From a checkpoint of a small transformer trained on Wikipedia.
Size: MLP 1536 tanh GELU, 40.4M parameters.
Architecture: learned and rotary positions, biases, normalized queries and keys.
Training: a variant of Adam for these matrices, 372M tokens, 5680 steps.
Each number is 500 + 50 x the weight over the matrix's rms, rounded and kept within 0 to 999. Layers, rows and columns count from 0. Numbers have three digits each.

# layer 12 MLP up, 1536x384, rms 0.0283, rows 1366-1438, columns 192-383
548501547560435483390532506558440519522529463512551451527542485554451486506490497499539389500426393472491499525483487462408510530609458394435555390560474464546432509487534444586515528509516474518500543407555480550536504466520493552506615477569463513499530494481549541494456450542464507537534469572454544397558474560454576486420385416440477540420450447430468467558458405530436533478443505486502479505497480587631388438573509428555551473508560545591538423509528575536526498488457465398534478510476455565499538458486537519462496445535563417459523498533534554418530498489502488487
485402505488445450518441498534518529456499513499519452476476422464521426519473464501578494444532430508564460502537537493475528513475494568567493492592467549525502519464571521495487421507436529595498511521469581497470626556493497379549518381513526507418543513525553573522509520613520497429462450464504457517449490490458452412538529581499457524497551491501568534455556524480464576479439489506445586464566490425470560500469610483457414485493465540536487455481591565487488494557469459562561460504410494461421480508497439496440595521460474493363463527441476577531499440456526509517
518496550518456479472457515522482537517490392445486514533494579504464488560457540495469502495539528427451471459531451438511516461511497426582503510527472433511556434558564477569514595522557493534520523537497486563460435500436468448477472574550481475512581503538506524400485451509518585452481520501517514517560441433468449503571560568526498391528420503530539521500537437530512465516496579496543480493410531482530493564486495537521523502438495485521609477519520483546498561463582545521495561441505465508473560552555471439435498559536565489449503508448630570508556537570521420515
386491479470500589514439483490515537451555512484528495527469561508429464501497405502573531452431538539507517499514562469443454455461555466466450513553488493488501414470443466481494516510542563419419469502459440547513574599504588417545451468532434454443484454596505437531526448548518457524506461604538440485625536557402559583541593477447450515409527532423520416552493470641493527493448487391492429463436498444610507498507501567500524403515467547527500591470573503447467519531524467533519535443484496507495578453382514462508591531512522467472559377490471480565466488480550543486
577411544484313460588459492519489575463415543503528460543513532592490500413487515617529448483463528452534528441540599531503482509403517472583503461485437454527451458543499495472541525482428458475438477459530506566401575507446486464479486482485504560517498529562469487453409574585495474618454479486563518448493485486470402431439558488464529598574560500493482549491423535585454450408417580454519424525477481468546572487433424508526545426482537536493526586451543498503433413465511536495421496495410581542486447517396514528514482424530518524530489538484404596546527456477417577462
535529482480540474553495589434442486512562518554441483547505518516512449575609547588541459498435560501478489521505426432437455519495431460559625483471459510547464463562501459563516400461372558475441483403470450542518471491495537514498569429541494464517560506502528573522418492491453566510470459447462510429525515498436531553571434459607518519537560516488497523459570513541484383488381474458534532561447521589508508443533432425539614476441483547487529516529485608520535550561473495462486504553404500467465442466567334456433601448525475529442511555467584449522472538494465394432
480541543442425450507427480490457424453536450486536521574619478516523522543463432546496493497533526542492517444514531439481567493536537472470516486588473582446444479466473422475449524513529469464481446492530556496565551541541510491424383503427445507483455480486634382494515441564511482462528503488434480537556470532469512577479584473476476484471446441527593484633557555566510489393444538529523504497464558501544491468439466529423540537465576520478617551481559512604561378633434504564515641372511547576497541480476517468469649515601579574381531479498503525391449464549479531514
462451634466413470524465580476490490543474570563452531595561510540541483495603448455552509430523444566503442446485560460496469473538567514434558496500458392501504456525550484532467488510487466549538488485572552533531514587512596428461505612460569500534451458459535532513490415516495477554478428550528449462477414562489469526475440373458481451425495469532528583508552539507484465431506424509589464457547454523607554425360505455479511532514672474485546476504513474508414475622431518327543493493497496492498508496443459443509511509556462432366417506431563493462577536539526517530
529515503537512469558462501535428498468546481469451557506555470465563444506492499551559475482456540432528482498412489543516513505507524444628510460424477587474506571498531506533489537422428465565551486446406455456565419465446567482472576501452474535477517557516488510528520444506481494415518468536542482481527483540468506503375486505502481538521591443573511508481531406487551461464495423525529461518452450558479526497488557457515519563529502496552474526582493585509461470541528448544544477512458510461413583533465540417425561486514512573470458547485502423512569587458491382528
515527410604478575559578498529541551431585523531521556500559515397442427546417615452531457459433493404452477518420503498540506504465463425543518482487489519355487557589651397553452464442438565531478500394493409459448466389487465434443505499609471532498451534518540508508542569483498503437524497487466507582616480529487567481354498536511445551479672537467512517525511441548476531552525522523528447527497436481534554556575514522539489583549528551488680479525470480474330515593452446512504558515413359529491465566486468411461488492508540458493555471496388492562452484463503318461
554573550536461575380551509515428574462512469502498534584464374524464507459521453407422420512348541416417487531488504397594563500518529510479487483467495462523496424493455450586516496594373392477481459422558490474474456541504487541518535500492485432439539411509530516466525496529517552489551472484480539573422525477467545504518506543446526482461509515555499476450560418531464411571501461520576540457411536560474539507488473518500541559512467484529553459551634426513467602494538525455609473533544455521464593454535439497477532553542587472528479577485480537452479531524494570505
472425460474437564520519501552461555507526523497469517515567523433513499486538595597612445533562535481480463418516522504518453489435473463440498467500501495547484543452414504478410484495535502513482464550499477528546586544534449551416589501580534500479447477586539548460414422473507493558489517437482468557608531506505512499550537508467399449472480564440490420529523529478528445559492459438484513548474460386614485511497535547428596522555562495535544464431478546549415574552497385531465498538508523501572620503484533505573486400496457429418467547492447510504594487453620400493
468527463424504546530425509521436531428530504507360459531547564569530515497442493494503433502455450515476385485533518452450522367453514495483544488539589461537486485525520400417487455555549458512496478557521556557515438594439469549560559535506469552499427452468540496472390502525654518554447468526467390460477411493376405487459565530354470485461461458531462505435438500486458489536497405553431505490459498510553532499457537430438528481461490516511471468537568487491510456537537470570489586513496441561493471484531560448421542452541574469452444535528448486504523553464492511498
416623541484577538481519506485520457385523403446541439510483506497501526449478403565470513500481536529438511503497544448494498496528432378521439466510528479533456501533534437396515515470550489499531490527469524568503576520474462562592485433578399495479446468493523444473457502482483530471489472351456433490532497440479494520555573486547473439420499510535451348490519503509432460438476454541547521462476463480421445525560451580508561623423535518407511487562537533521513507528484454469629547526479527519544559522544575465440545498472537494516531459558559505424492495389551501511
482511575489541519455493472538457496512391523549605465475547424494514556582548493417418572523582532540451509462418459436596525362544439475565474549523494519530426517471490487538493478478458565560480501491485513513518544493479498475471605514518539480523455462361494565446568491485506549540475481534442508430559473473512617468497483418456480536441582568507490458479523484541608425489473483488514432546526560517535529533516512547501500471498520469526498400493475532514523515471505487445469625431517470478469554450478437401492592625588438370495454600429513472508481459491558417519
458631490491435453520575496560481505458457498599463498542496468490497528555504469494481536524529428516568520507498507479544532492523642539539511521492507549463510465507482436497451497582564466505516500492543500485425478520512458491524564434454482558441546530544548346440501458480429476548518401525491505493547387630526520451433424506575515486410592540383535575464580496511457486537443452496460438530456469494526455598551524477414547500458486513523500546532539480457458528605456407545564457523488395591503551541489588507458494553455542505517454487427535504521570424508501469523
472460530525448464496571471607550559396475437525593526637501436596462521537486466534497518516480455522556501553523501540470540462501539509494492425474524492465545438508546418414466502554459555493501536459462451531480436441524544548451470390479459580434588510458552417502500438546574478463561506403444369461584449501444434480452480463540539435528495480487476489515504421531473482454414582472519525509505513439524502479500488492564433507542519452513502483532554557495516491539516490427564526481538519595494466517492472465520516526505457526570476482556491582509506439531598615447
490606527568559538510541483538512504472513530443468472463513466455495435481595542522486544494474498519527464508526516521480464475542514454494549504499434502530461487524430452492393513520517472508494537441616436555434621431456483546524496469512488546476447493498537574575499404618476469448554548492556505428497542507451552450430448495462515496553489546517456548538478490515470539521485513503524389556464521436525396490558402526461458518452537544572531443480602538461508517525448515346507526454472441532538551545473352461497507407490529469506589497470450522485426463508540538503
421461522521518453521439503487505495527513569576519550544494547482520512559541503574456477455489518479510470464418492526562457494517516459481540568496407569465523488502529516526538452471485457536385477401592530474580489511526514471437575537531494493465577435531546503547507574563475518565535505438447559491587459525467514454487424422503443438459568492516575554526472503502574484485428553552431559404574516531527512439436480453475452545444488494476520605461515510433567526565488543487553481580471553433439437459389506462577584480599429463447579396518605518541485433476522455535
447570526457461534633534402550526472496564538549491512554459520519489570460463534568488452507513522461535429525496532474472448509468478519569571554414445498468372483500567535584463462462538560458554465382520550471473529581515472550476499450569470454505512433518602559578466480519538620545522549549462488518487557543388516419382441539539475550512571394499576544548563468577420475516501487596511603562475420510419532551448471399442445577433488483576468528458526451493409509569540443528531479397509519574434613462487482502468564437505596486475409465485472482495534576470462500454
508444519510473581378507516525551521543497478499527468564455526508518358507468473600594397440407465438498510495505496526559483513509578431503510401571465515477326502521493465515479450544503489520455496522462536590531536591526487492579466445460491547383540455517565490511503492476489467562594428562442494450487547461619440509494464518381378356412470487479547368522440462609489439440440465401513542492401489456496469497540500483500542533514531603573601549476470519525405511511669526446450528543492487493455557433453608506490505539437542599447518478542482543555435537480522495518
572518545537558538450517596501424544479545465467459519472505519518557549472524430406550532480439510466493473518525588548555535496494508518560457479513457411517516440502511404485397473512609517501482504435460574554573420661441533577525489458507482498576501438518474529504502501486408398486510512507446461501470411476506524442393567453507541431483517432465489566538427499587468448454500536493529481482447485433491537568414496486462554565476505552578551541512514437451469468555549535529498524470466418577477520527483479453430533498491506468536534558489485559468443487442524511438
535537607514438440493480498441461448454563533497515549553573519444490426485521461493500393470435499557529472427509527487450502468549538493487508511536475470522465449497459460551596482532601600462483452475540463568502560538410480548517539500528431506563481572428509424514512502447465482579480568443524510534477581428476567586421472534490550527533548357497478504512541432502508439506437558450459528454533558584563469471424503472475549621486501564566624508510552477487478527520571516421554508487491514486512532404458435451456441569482561459438506641451514484500502500394527498553
486543428565541441520568425495475577553551505572536521511497505530522471526529533605438503563483419523511538549549529479508535535494395430503569547429535497462545509510537387581472430472442526444412456475465438527433467522482454562527545528490398502468434556542553492619499539522543522465501501493465413526566492447581460506506472505558492542479628483477501445588518418546535519414490531448532516582483569428441529510477457535420519546486531475413599479518489539500439422561569580457482516558552491629546415441551515501502559447430545469547464526461553559514426444514499526414
565540529527584398496534456485522539398452474556556521528459504470449473474587528547519547489576512532485485525508468474567514540497593390423508469508476443476527548510478456517563528390548579493486497428502486474496437426492553456448532459531443387448520576544554399523515526490445557567564536432412528505512490597558474543476521531530587476533552452473508458470512432509441422524516555594494502488518467469540434461500575498519506411544491576600583549585508446553383502419523503467484492548514506514510449516499424495414547462496487557438480553517512631393444505453469514447
585516564448474476535486603674472517485450518527416540629554586476530544497472562499490456552406440456482534480486495483583439492491431517496536391504452513571511446594524493564525488516523480559536394511466476575540513566462584485482625497473523471584420464505501524474497425575401545601542483556424608416502516498595425452366453532501569435551512493568528574427438475524493452512456536580434454486533489503553455521486558545511519460476517467509545583504436502476480530525496478537450508576505522525489485596489523470510499522517494488471497534383509577473539486599497443447
421478550530607478486553458496422525533449467540582522523519393450432525525581538525476421498460580492554453540530507491441653450433432443549427520518503439537527503500554508527462519517502489507465455360520477517503491454443613567500597555451428485442488547525573532536471580516454501555492532484494458421534459554421455537521535498505470476445431485559499371449569551556552477589476454496471507398506507491527453513480443469469465471457441449525560487555549474468373511573543552555540586436447453562543508586552428449530510610492476572470485540456513540439511402445475418519
516486467454521467485415535627575441452511537533457472395436499452572518461499528510446485561540571455512457458386489468606560505511627553447474511607462482468500543513555456597469488527527506567480498459577543441529425455475495514527548628517492566510491402399516539521617408553531494609468500496421450573462520544523540412418530517445430552520515482516567455548639451489502500467501537483533466424514518448472518439553558471507457454505429566605486495468413517507389543450484462403462502504463522459407512472476449502526480460539523455559500531464685562532515474523446549498
488479603385479497498486562527484495576469503588489616452491478529498450477459449588472548478542429544568473560518553488572567426453502508516461456485462548535482389591457543452462519509547546506479524431590542527512439534434476523508468420578477433527487438600522460500496492519498547462472428480504431495555452617446615539442489378574521545528587446417580505502435435481486521535416546521537475519490578471514617485438465518494550468445560530476640503465500577482464561514487554551606444503429449490449561441528414586487504510603541425493579515482520540555454387582490450550
552443502599439475525507436470579461505430485505523581455545495499449521458486565445532498485395532474527465529431526487576445373467505537509496447527475488476471456463529455509379516540471522464454482445475527514556525525555603570540579522488536546586488511587528449494557538455553581437559482477534378544494475471493624454526526448437440514522500475498522482530486523571585438348470467542435580501518494612573519584487534431530465546519457540507441512494597425475466479478528450405477549497506546507514448469443417512434551466541481433533544546379449511519470491472538510444
468567497487530464488559493400581535423458479462485495534540487506488526581534443476402500551494406485547555522408569455559613404529471444494522458523391493472525591519518423518538483573571540541550513477559440538530599525555478580446517499475434460552500508470521513487382548469532492513505477500406541588502493553393401517399469411444518503476468509617437511542506518453520524459448566450546528525573403570476564470399440584629529529447491514548549424532617498567486516531537481542515514457352526453507468528533503502429490513567500487462468584463525552526487435453454498498
609499471577457496349485483523427492477518442498501502494528549544517473409534562500512516584421516582561449468570456477498578508594567471519396457494548424506385501579496470550538405463496387454548479490540571466455444556505467552505524414504395510578517466616469465448554553514491526416437476498567470482536515516424460518513502456461483516547561438525538460481520454488547413535454407430463508459500545543521474622426494525523523576469543565542527442566466435479434470516524508512488613584490525536444582535476529461505526436472568535502452486515582468607476483516500581512
510594452479570352507525535475467441489646465476446566447553486558490516593498469447490591502414527560439367541528505635458503471450534431545512497543513468483447442490581437478469491514520491509480489536514489547436453442473627377432510478491539535494543502525431480505526535497508490505486444402522407501446515482419488587385468487583494540434565606428561548479572536505533459468450586544507567449517423445473572435471389458496465479490514578501499506492500529564501437547537458544619509511512460580544484536530396402487439483527487533448558566485491532461569491544498492429
499474540532548470525472443501509480454517472586532503518501467464619482475449518661509416514377501482498451483483526604545576521481521505501473526505475436514489546471494544592375499475465536520385455452460487499492457487439495555500601416484447482559490443518533605436529517498499543464417536510473483518512566482442577535455479526524400523509500470470492477565567469530595444531425556454511522466467522543528470473410435513471450561460452537467547493500530440517477539542490620510515467539483471522408501539541396527452551478520643458518521519544455514485489452474469500427
500495541538501423459546505518531447571541558529529492505617520473466595443406527552438492539406470426539509380544506500545530504412486497504539504484358510511508469563504407473549476467491435511428461417576458589526472567551425520399553505490454509528534454524487533582530479517431405501481503463470456484460516485467491534494463451521481509494449477448510464637489500562426390457531596548550564497481498530554589533404488546408595489511453501507540503475548508460525577425490579438528527563422449464518623480522484465424507450540540472406505490526519523520480483500475494495
504540485458580466461591576524594497436490531421473510500480464472540507642491565485432484492440348421425458579460574489567415458464441498543602553590571466443494447482532399478569572519495575505497521460520532551493400467529559459439544502471413571542482492563503485575563469531591490570591537499531449455500574463524482570530465494461571455497500507440455502521609497477534445556474556483471455431516393527480478395466523468521546616463463551451592500505469604537512531489491455424541555543478500525448513564524472508429600480501503466499465448468474580599590497494527495513
586522558535500569563513501647517475424526468574485414487512473488521530442522512510484505551497558494525590370433452562389569467471433496541515372524486437537574512572578571506483414435567434548461418472493497564544479494524582600538577445499446456486508501548528567612398505443499507478567488487446512435479522610505515516419473474446516457515578565540507414441570463438495454543451409600431498488574508535497460507397549550508611633414536599565501518534545481554501522535493426499480553451460425438450589533572497447588464476528575456493456543471486507583557468570477555532
586551514512519505544500467545432518611475569543440503584452513514524587430506517504505433492455551505559545531509451558456521506491443565480508516472491403381519459536518492460498479463479513453533508506475451564499534480424583558515494511623454564456504597528488612476547437499457526483558479478498518554536452461506476501474504576466459477486542533477407507561502523504413489463428485521535465458486581530555536499503520466620552499473509495517557503483438467501449572526528540516489508459541423480560463436533465462521513527462551572492495565492530492531571456475565473510
498478518507460433430602516513440511460589499516457507464475542489499450514537461451526532443514537468449583437537504516463555493445444550457520445521446447438592468534576455539429588479531525530489431565500440522601481688466540579547501459566457454568549531549535553540530553486533483499505460417486602513448471481481501455485431450540492455475535516492476521450563505573407511463459533525426450376460493523519427489513484553446590460460492528465498570554454495444453465557551485476495582458508489490546550552597536520466532486480603492587483504513564525589502465427491498404
526544461528511423446568532534428477468519486473486541461446530486563569475419476501516524517485488493517519535460539519516571499401445507479451481568542524478551476520490517546460520509535425541554490459585466510453446552498497515527480528593461583633398475542568534483521482537447486500532512436559562481552521460479554475466569449511499454544583515460532516474580495497451437524528508567363446347494391610450464558502548541412472517394508553443528549550544501494413517509589486519500510495462412518442545501613474546462548539540509500560417441483548537570551469557445391474
508563485490539517521483553488428420503511606472546572488524536418520683585452461563500549463545383445511504454478449554477571482511462417410494488607537586431448531547513533475445521466522587471524477500539357528558470488455526513514537540546469455438476446578512531527496432396465489468525570482420436505570367539449477575498480493386435496404599481504494554511444447519512512553548545607448486548517613552536612488426464594457523569492565483545579549534607525476379510545589453464606512532405479602423498533517488439478501518570451484417475522419534568503561531457455511534
493510455516419441573486519537444581408422505575531455453495550530540494444425502511414641554425554561530468558447514494652498473434501496558487509502392467450554461604523462487492413477413427444474507466497505440564520548484521404499579517551501511516429499544513400566488489616469502600430408486539478564527532617539498470536457466393443487453475569513502467518373508469422422580487517531444551484462428532540523561578467408472508553387520547492474549514525395468444424581544470461465512497400487510552517589441479468542488545474540464487523525523470495584520567542537533547
611533476483434541534549497456467505457553460451488478647483635508467538476506472491422575593473422516524474454467457465517546469429462533523528485488482440468530462460467526538553451385469607523485521495547572542407609443435515536474443450536488592460485425509495549456544553463575501524566525525521426633437498429451533502410495485349462496471526465525542511517613514462477405495536468589509583422493538520460466467465482502501576416457533522478576478452508504449420465531480571424462542575467502495487470442478523490525539392494537478522534529490472473539478507573450500578
536449555562544466540520504483515484419502397476513456527597458453455486503557513546536482415506499467426461463402525469547592477491581520495444428557507489463510489537646491533490461508398537476487448511540504506550464510475510538614506374525500516646525495445566480543629518517437516491513548408408496539439448571505599468428438492549493443480492495472472447527538446463530421479475581584560493465552516585526430502506526516445473526492518503588591495517524579494475501480505448487512558501418538507431457395550434518526483378620486558517602495421493523446538449487520499478
509551417494543523438459569475512522466462487601484519508552537454509471552545559537477491478493500464626439526346534534625437480448547449471510539574423520490472445531551529478456440471494522424465545433479500532479547488510456391495556644507486548488420526468545527482515518510468610626527505473482511525541450472422520568450481440421474520529553504411483478594595359560520492548555557583503543435541480470493496509534534543498497508465503598551498466529572463539437535567502369446462489496502467533545586463440425473479571523629483490463568543580482513446484412548396529513
519506578520448505453505450547538521470541519437461527585533516561544456469406526482554540513435450499560457551534487463472538498456520329467504506472433521519524422510509352518517580400501386473466436527491462430535486577518497504500529465462510468473538412555487527615481515422587556560593560516525461407458523498515447456473478462507523476492546471544483586510465570499572534520510556553541536542495445444557527576427439497537478589529465517565533515479551534446455433461543489475509519552461480554484424490577513491465563464529552504475444471514474512422533563493433478561
453615534569390542529515461523465430449446545604521518528568499578537602493506545522554548517518445544583518417470505516606579501477488428509516435493463453532540543474571535538507440435602486430521465538496556489612529482363567526505449447493489550532478418529604512461507442464501584553467378524412432507597511543555530464387405485524518431325542463426525407514462492516508568448448545525482540396538573509595526506511435465486574525484524559531450490472525586532463530492397546520504461483515446455489469486451467534543487622518490333527647516476545435441582551533588519525
520473474577464452455492525450553565476496446591495511458501502499474453609430465450517422507453504473458501451466525448513477436482494372527509482529502515540486518465562494499429508562519497442468498569390602499591483510473479474472539481539512523434421592500603569475564493529557449504503382415420483510496489502433524472508510498480502530525443584538566493549498550588481463470427484476588493521484529504487499529559527563459511481470478449481550457552509493582535406615594398482502460429464503488393534533441486536471508538443506487481474521509468456543461503499510505422
571470525414521499473463483394605506491543619576479479423586589555428508557519448570549541467500471516589444509519514417556458457539526408450527504587512458491464528482465459551454552535528538498478545520618504597568522535418527472436565523488511446464494516437468529589515429486424506535498581513427509500494436497407612536428528488423473475488467498459480454616480491583578409438478428559482500485559578527524563564461469503476477526483546469494602555468554510590506567573477516493445499547538499508501506418404601489459489540492454510454549557429492445488428447478482459527
532514484495474411548463457526434498495519474505448563531497503475470504475517490575450451441333415447434560488489540574480501436490500512517564444495528519466539430462589477540470492417541531494549487487482429441490458545475545540518591502460436606485502497479486561563465525486417456442515484524510449570493455486473479438453489516542535479443461500584431494458577538486559436490486568580514539544438401475581534520400592558514477535498597518417466516537560467522525490540518605479541432513500498593522538609478547579500473511545550501579386487482559457498523528442488598477
511519501525529522481479524522524540548521526395393575545508505442492505603483608476498499402573464530565457480514495422534481469481523414442477560552495418510409462576487484533509405533498462497521470498509525522478557488532532451514486537532505585497462539474615422515451446446496495452540518500576498524609479547524518461521372428521499521516444538507501508483500416500508517409434525423499476505532508489499457490571405558441485428463502529513567530489521522447519430562487465577513551520468473494543465465499480522351573452486552474524468472506460590493448459468459511435
542547510515520503561530511596504631504544520585550427480506504531452417520466499575575540494470532535478545491474559458517528494497508507495537470528455477566556482539504469430515453515503516522458426522506493524449517600456530439457506424498523574497615514516626616586510492548437431491460409477461524526533450664403424448546486537524497465523512615507500492417504583485446521409437475508499499498459497619526427514512475526503504426479475495495474471560604478438507475470543545497490405529429505501548468481502520554452520516551520471497472522430444561489515493482578418520
479526493567486350505569522561472455524496500449480560501480464420542472519433507551476531382494474435516520663416570559462568510442442523604550522469475477472398533576508449528533482432502481566507496484513553563406489528517548621492403437446515602508460513504547496539561491489455578486548470502578459516510474556573481484442418508453437458561517553549501547497478427546509489391386505619488448431532483469503493412458558579442517444495526520511567499518495484477476434548481481533460452513523578499465447427458525493543556553454543460548410493399501547543517501549550434411
543612478473535487461473463570478509477408399593464486532565506472523541556431406586564460521479577502451453522556502400419509465463620510447433514483498432447451456535504395486514456436571511458498525375544481593595533505514561480530441468509517433544559419491431526499489488571501510525501488412511483420643408494498374519520487476477450531486457516584519436454508480529549419531509503541537591656501537478525439498514490530480525452435566500578532462449478493538449479482552470500459513414535576475430580498444524474556559500537567551443448557522479540498524516563365519466
520423412551496480528586429482378509415520530583529451482561460501565503563458557452581481517428538533593451527475547425498529428409524506470479483479580524485525497539524464448448443529508532446476526466523477456585440538396496555475401502555477578595574532493516545495465449560577486490473456586459471384507520535467489506517578539539507461436555499545481526526464480495411458508499538538478512482434439441556492536510467438566559479456493492506509484471487615557478468467568525484526510524527480500507525482525452558572491370513473456514502521566392489517580459546492480484
509496480549477405491532443462554441491525529462548651461626587449495508451478491503476564451612525554496514464496452552462520531475552426513493474479509602530414540413491441551529531395465502543437447484587561516483485441488582456527485508539464421495475537594530472619476463483508459534588470554498421430515511587469525482491442514542491485501546575478515425577549459471513532419527495453491464450422484410533385406324390545507485419490467549518475550589495529584449538495500543441481497634556416435430507509558519371521515507541530453579473551494515534443498391459446536552
532545534523481495445509591481497471575428560450513515560572507560531468496505448443461391482537501476539580502499495468470440494524518476496499533485433496433503454483587593478472534415433515524412522500526436493498554542445564391461575492447542551495542499472599447521489541402462469496500468587425493429465506458476512477335448476419422491441542427419532520539492459539479542489499504520474491462487469549419496514463475475586489478495533595500525529483511540448453491481382512533469537478551434443497490565500470436544522496518451537481470568485535574570533433437517506467
619490354534503510521461483458496519422524563526520467489474526426571578517450625476569508550490482594491509436472435578473495400487510442551471567506579484463435565566578476488539410439518518553502361411529492499465444504543465421493536532537458439520552333423484565440473454535545467548628482537486415377546525424487496573545570425522519459479591495474529461418501527592600440517529463577456562438521491523466426491505402652425436498464539530584476488535452488489445511539554498552528582626455447636397618463537558466417656502463614488505496485525572500455541511517467438448
518476525491461452419419420594477513454528391521399560596486506469529456479492529542542456490441560512526489515477504556552537458417485459539476529516503408481462494442522509507386502517516550499519476472497487526600493566468474395537497486438502479489478457469562413491574463432509500556556410599456416584506490477434455464449418595498505519488520642459560519570562599535480601325458458443541607511474509568483562465422503485549549494485594527441601573559534548488506499550433458467468602509509419441458525455616509481470509528551535523408433526511483557464502440460387397483
464511514474484524503491512452516540535490523527496453609463472512503483525514442460455590437492451429457480525505534426532440437519471508469471518507395481464580482584484413548502515526590475494419508479513546466527531628439459455507409456575460550495488581424585540588431499550406457558471508514443565528374445517557447432492480479442493461401471462479419510491446474576468451533447485450508528451488432522579546666507553559492618537459526486477547488544505508468565510472472486454493475418526476552526519493542559569500568645522506473542484523550550524517544527474482422543
454523408449604476497529482474569528390540506427465443482526562563458456498498413503515520419507443530476506594487501481501499470498465437525495509494423554518401523420541547547499493456500497511469468585566595573637614444538487485455521540441514575462476449425568592498572466474637499523467474453396445523524579526527554464501545414450424421426478520517539410498508539593480506466525456500488590529468391449460464496523450474506510522506455457478489419523453519482469552521572496478457550502472496502553548449466613495487560519439438376461462485484546549552480448435588506452
569508503394543597547491610530497534415554457566499486462488583476525493488425556471479413520523563498584468554450482578612489455452502407472442520481447577470537538572524453531502467481583452491504505491537485502555559487447554414496487563565493528442486514493550476527504473686516576468579471467491433559599403469483535560415506509418486463454556432455573476519503465582442404467457534527461486445624443442601472542489488549524530575556526542538545590453588537500416392517601602507451545562554480595454472481387430550540576456578504469492548485529567525488504395594476555502
474473450575498492546419509631505589522416475506416570564463466569551550433527474580500413605508589519519411371543491503468553482506498441506426550492559504528460465437518499521559533468475471564520501511367553454452460440445510583555481559595421490474507403486490524576529586470390511574519432448464417507543467568505492544462515422571424582547508551474458522473557506512534508452427522574548481543478538517487537447470434473469476493443581451545495488590421611525427462499457516596570601503515501476491521548486482466586541501528426467417483615464579558534559354539417449435
470529540559465481444486414534512527518522503472522535592541493400433527552424452530521481498451395453413479481518557394527550384438459543519458506518421526448571525517599491544580451514482419525469474513577445491541460414444488572573500623518441404444531401480481602559503501518490442542482430527420553550458446491564470466425518360464449507462507473498403561479526577461471441565521407472528535509548540481542535491405437420472499565569627533526553494533510461535438571565532520522507600495416466407488471446531515504460475550671472502478569588569435605518542522460465511498
481533551526475408524509492493564529487539483429451481467525540553484466418556520488613465551514467491491459436546489454537536534511491518523458488513502460491469458466568495557390475542534507546558482418527554578485492474407582498493469458467465536471461565467506497553578531670519543450494448478519517491521534574459445481489505471500549452546497461568465499536555460555437534460539471481530535376415533544635482533641493487543462513457482535488544503493497510464389500540528512475457504528587496591586551556432544447455553487466504433515400426439619498563452487427402456415
481458511551490450484522435572575628484510427615562591457572524500457450504428523494604447527485411497510505483418531406537507479447483525513469473528499499510469631499491515477553430506486395531462493523468452511416541452440522558514397425564495594520468479500499508538431449634560386507538385458414532513561471537519569498485421512483474545494489508446498564491435392479473493563482528527529504469522531486526322504572517528425563480472434537502502499513501504556538475500434458482505449515485593552520469566463497425488519468575502414535445561457559520516473454476493463470
524528541532476438405609519476617484454521410486522522476538452489582452540456456469473580506522562388452590453419491413571568547531457466481524571426417372462453409508565492478465517464577423506550486418519563539557498540569487482509524395573470527495462527466546586500518489498494527504514537458539450512485524476473546455489458494513534506557502490457521463561542475509441378479538493412546464430469419520513530447466535380492494484397517463548554439495457523504444586612518504491442491538510459499453537565490501520516483530513493466613450472441592457540478489551480437540
509546505463565556464434454511521430420462475585490515453531552532417437533441533491498443544476463443559525562387511401569541503464505490480538441525477548510553464513487464510385477419546605433436500435471435451597607568520536449477579534484486503524497458451564532450547452606559520584583476553395440470543469451513488575486479518439489523455491580563502543467440408622564447550523407546493471517463523539552518562519551414517471454491511541521492580443504520437472577517556500450515454681513484550434494564552502467510510507540547462402546485572567478472572507463472392508
483528553393598486471432610462520489452491466455477461494478471485501525470436506428521457500467427464530557458515544433567531471475480475492625478556394543508520553607530481537535527506459521552571485538552404561548519503454600420541575453644518482520497549566521472557461550398523508497491509447500434462467381531476611492413444499473519436494565546516481560551534463522451481488567478457411411504522449454497638553384577571416481554617415526496600434574523561545564517550475490417521512548540448457451562452501491465422583449539492545534519571491509571543499350475411497482
473569483489472532492446531585519505509478478395540480519539450520397501567618533572520420438556502505475446536546486520473503498509439491515457534457446469544443547453474529583574539466456544524460446537470487513536521455447423581509553441536440510544463559492589442597502516471466501509460470438581428561522447462513481456588376515440490472489492504448609492492494533543520531484436577503529432527599509499435422515555455484492518398417503575531465522557544450468447445478615453505507479497452555508528420463475435486578503547554509504458494572411460453480497413528498576438
505563525360594437439534482575462487559479497505463491540449457480409469438479469529556480451376556501467503511485487547468521512481557461527480532530385507489508484491462460577448531461491553471449511457528388597495412469419476536567573577459425442490548434583509469487496495483422566598492464504555470459544492439411484507502460518553470578583486512424501513557460488473553496476455555500486485486536481525540419567453492542538489435521524568518506472566491465427410587478460566544488476487425451482491459443551476502490558489518498458494480477462646539505481530470477474488
526525553419557512516533434497438459554548470445532489516530562461501511486452379517439460487464491499493567484465473507436501566526437467483581352550414560532391481497566511566484498419460547614463464554569483541503545473568549507570517520573465494389517478475527448508552500570480523510535476500450545421428542526511477386526450558534548532546522520489387475531536400481526488391481512564511476472502502554604531476502427422431485507501474539493485474417433508544482480513520460438558509536471488507463509540437486482480495548529492558474567567442594590425509470454485530509
451492441395520608524485491540493445471467434505497465494625524438506442517467434485550498440517451414595491476467508512575574368441575511485548463581478567484445544516490510497507494569460516463492493527568470520590413431551530421557483486433411527423524574461506487562486484517504594505570455522538510482578415535480465552539451439463454548459554520570569394662632369523455442539464518558479495579444455548492588447414505464508445430460545540414504496572552455481506577505505425536508498535449416426497550477545556513534487404535491500522491468553469493454507531435535435460